config.toml
n_layer = 11
d_model = 768
n_head = 8
n_kv_head = 8
head_dim = 96
d_mlp = 3072
vocab_size = 34011
activation = "squared_relu"
norm = "rmsnorm"
norm_place = "pre"
norm_eps = 1e-06
positions = "rope"
rope_base = 10000.0
rope_fraction = 0.75
qk_norm = true
attn_scale = 0.152
bias = "all"
tie_embeddings = false
parallel_block = false
extras = ["capped logits"]
init = "normal"
init_std_qkv = 0.0128
init_std_o = 0.0128
init_std_up = 0.0128
init_std_down = 0.0
optimizer = "muon_variant"
lr = 0.0164
lr_mult_down = 2.0
beta1 = 0.93
lr_head = 0.00738
grad_clip = 2.0
warmup_steps = 144
schedule = "cos"
final_lr_fraction = 0.0
batch_tokens = 131072
seq_len = 1024
doc_mask = false
train_tokens = 832000000
steps = 6348
dataset = "wikipedia_en"
Each number is 500 + 40 x the weight over the matrix's rms, rounded and kept within 0 to 999. Layers, rows and columns count from 0. Numbers have three digits each.

# up: layer 8 MLP up, 3072x768, rms 0.0719, rows 697-710, columns 192-287
# down: layer 8 MLP down (transposed), 3072x768, rms 0.074, rows 697-710, columns 192-287
up697:517400471522503550472489476510432458485482472458493480557483526489459534449497535443417500457455461518544510507473475506472469500574481424500553526531404474493523457592581538491443543495550456503474529482464492437567493473467445509551534465561501545508559515462506434477513492591447513572
down697:539411548513525538499475507445494513474506503491486562572468578504515427434513477447540476559486501459441490563493440503500529507566469447509530515511513511489540439542441519545452451509480481494512501479496568522486489501466526507503506499541500450531502537489567523528469452491488476490
up698:583474448468528480473495474518530534516529430488489495455471525464546505498494510559513519487445517492515494469523552455479565451545464574561526514458494427520497423466579420501478460428463526468559472499580553523546527503462452530467480554528433427543450549481553551523482522489423438530
down698:492491467511554513545533481540526510567559428548545494498472506463436527534461497518402555546517494454513526465523438487443504506479463435498449467500494517595416458464542555546445530568428604534553549406548497521526559510507540536486504562500540528503429512506514516529446533508511466499
up699:575508514529459541473436573531496467496444543509442489479524493462502530454514552520470455511498442560480463545542457548497524485491470464494467501529491484464455534506515489476496491470468500406439506491472487511477527441496502536520444476550493539472505514453540570465535489506472481480
down699:457442516499443476438505503456530441512432533544516499442484447442477454521504482561566507542551490545467490507468475488500492584491521466572529474554494505539477474519473504482502508495497530448516468461455569481490513527498530513582467531547459456521472521455534459494501509521528531493
up700:447478483439489500497493432537493521530458470470504509461460456580555460553481479485543525462487529487546490443447484445440507483461502473454506465474496528499549498507480457514481448499546524491533447424488453509542413512538518455565527578544484432472505476464529531558450480458518498517
down700:438497498446520491533519525514478565528496521534469498540503514497435444444539489481544568428433416482493543532477519439563478502574508526483518514490551529373428522583499525525489466525456565507494583570498489505496461451471467456471490527540513562442510506461474513483457491547513485519
up701:569530461542507500524544491513506478586487509497435526497520562481536501463511525558524444458501473471499532552465520463450500501545546492479491497415416428514531533530503491493515525490579511483535486438541480555483573461512403485443497587506536516512496442470508476542473595497514515461
down701:504463546494421439502460505506571555508538630470545462542478514549534511497453561458470570510539564465458473513492550460483560465474477515505498518460503473501537475530492571544564539501546557510497530495499501528530480519476524457491435515501517474447487460502511558522419533573469438470
up702:473576473462479517495479492435476522561514460478555504521521468636506582439414481482453475506408462465533535484441506490438518525446434505507418509505479504469476551480449466475478585556475469471464505356446465506509499534503562512490557582538469455475502501471539492585465526482478453546
down702:433507473483471536454462575491445578483573446397450506520503441530467431460459471540499461536491511542477510534502482498456461548511502481510538528520399519476490533462587510470509502486496441528507540538488490508453581515424439484491458496587531485511458564465635474507458448531524449556
up703:419548428411529513519458438537499521516473468501485468481571519518476517436563460489496446509520508548475503527470472522494544519484466492513514500484450509541500471572459517458457485419487540538471549549503494538586498447583532542445481478503588445472507465531467520458443499400489446535
down703:446547495490528492435456491437565499516521485543491446503457541545515536540530437479479542461483517463474471470460502527543500538482500493488535517454483446494476467535474526507494495502536503477493523484546470441446519452538511488487488480544547494436525511547516542486508487489502540462
up704:501519550500527507574541458473508440526439449500459457467466541563463511420457571494467520493507473534467556490517524501462463510506494514567507448488511590475509480574474526556493484543436541521546507481462509564507559503521507556453483479440463534569533512472535484526459508489494541506
down704:567500492510515526477496359513501567525561585518497495539535484515510456533503452519443484439517434518520501475494463548498487450513445515508515513530474458419523458529418507513463489539560527443536477506538524442529540617567544481435518462451479499504549485462474515472488453461483518543
up705:471483455466535489547542536482513472431511487532488433584489540500573575564548582487476522568525397500531516509435460514460477414474498515516490503467465473554508538484538516470531526544489540493498513465534537459527498532496531504494588490510513555483513569494557539479483546457546555467
down705:516489527538536477533445461466526516553556508603466499458531480490472501461467450542448518554515530487475510551437543395499481517496429502496482486488477498463506512521550474565489500519485547483498452460512543486487578506496521471493512509591487510490593538520485548508527506512391481428
up706:463515460550505505504504494548466562479491511526534471502453444459498506539532540418440518514518501504524522458494514599458472495549461502530448505468453487483487498520565514555494537523461493451556504497476524480524534539536470515487522518493492553483477455495524563462435481520488453506
down706:473493562474487494469445521537510528507453558510557511482459565478473471479514503476556550477495534461490554453530436415505548501536569495517471489535508455465558511505488488516496562488501471576521436507523409477516498444540464516481496469420500460484567516568511416465450517500488538531
up707:547524522494541497528506461475528560526507539528489554413481544423513527436464591565548561551488441461505484558508499501508532472541474435448549431441556498523489522428482528489498479474563506571462493514522431509441508460565461556509477485470482552536543558472431499461571540486532417506
down707:519584491451448502481467447533500481457477517499544451364466489399421454521489610476491561488533528531510548483515493503537570514549457571508548413537531466414473541488517553496525482519558574486548485511399553476434474491535498424512482502575508446557456467535452545553482505556542511434
up708:520511510421514551490477530442551410516556505562549540508528543542527421473601557457379488545416491494485492432558501483424480456494520472563485509495569533537495629525560564485481406466507513395420545587486501422536482521535424506565431523538440568461476546490490457471537590449482514425
down708:500517484529413517489494448567444553482494409575451503428514544504465494566463536472415492468568451514433426484500433441510578550484506591471505509490516499617408478490548540504483472488591529531494480545561532525486455459496503476512451488492489445418559573453567468410522440512589602412
up709:526497489461522470476506547494483377526513482574546502470507516513555500497508488530480490484481452400538534523468463545482489549542554464484482476484484518534472447431536490470481473455540534468525516578550518421470564483463432499593481460593515529479503518527495493585532493464553548499
down709:505497401458484511556581473514448529545508530433510593486413501501547462492452501541399443406537495473560476504579508502561476557556512486574501540578543525530543496428494447479534471546490458519541493538542509473543451505495453489577478496485506407494467470466536472581524444564545557592
up710:495521475481555558537464547452553418431444530505526559473499506509526529450463488547512494451470546500522491527525516501493523565606487521521521560441574477587531550541510489557540557490448570484609500453560457486473472516498548486457460489512510458483483493507447484545546581443532440515
down710:477497479523543558446491509500470451471533483437504461486428445485425480465505492570510488531594463486486526517474463494496548417506554481509417525528535521589493532530520484517473501519478537461498527508538515529502513526470445529598453447554450487496527452478500509427532515484544459535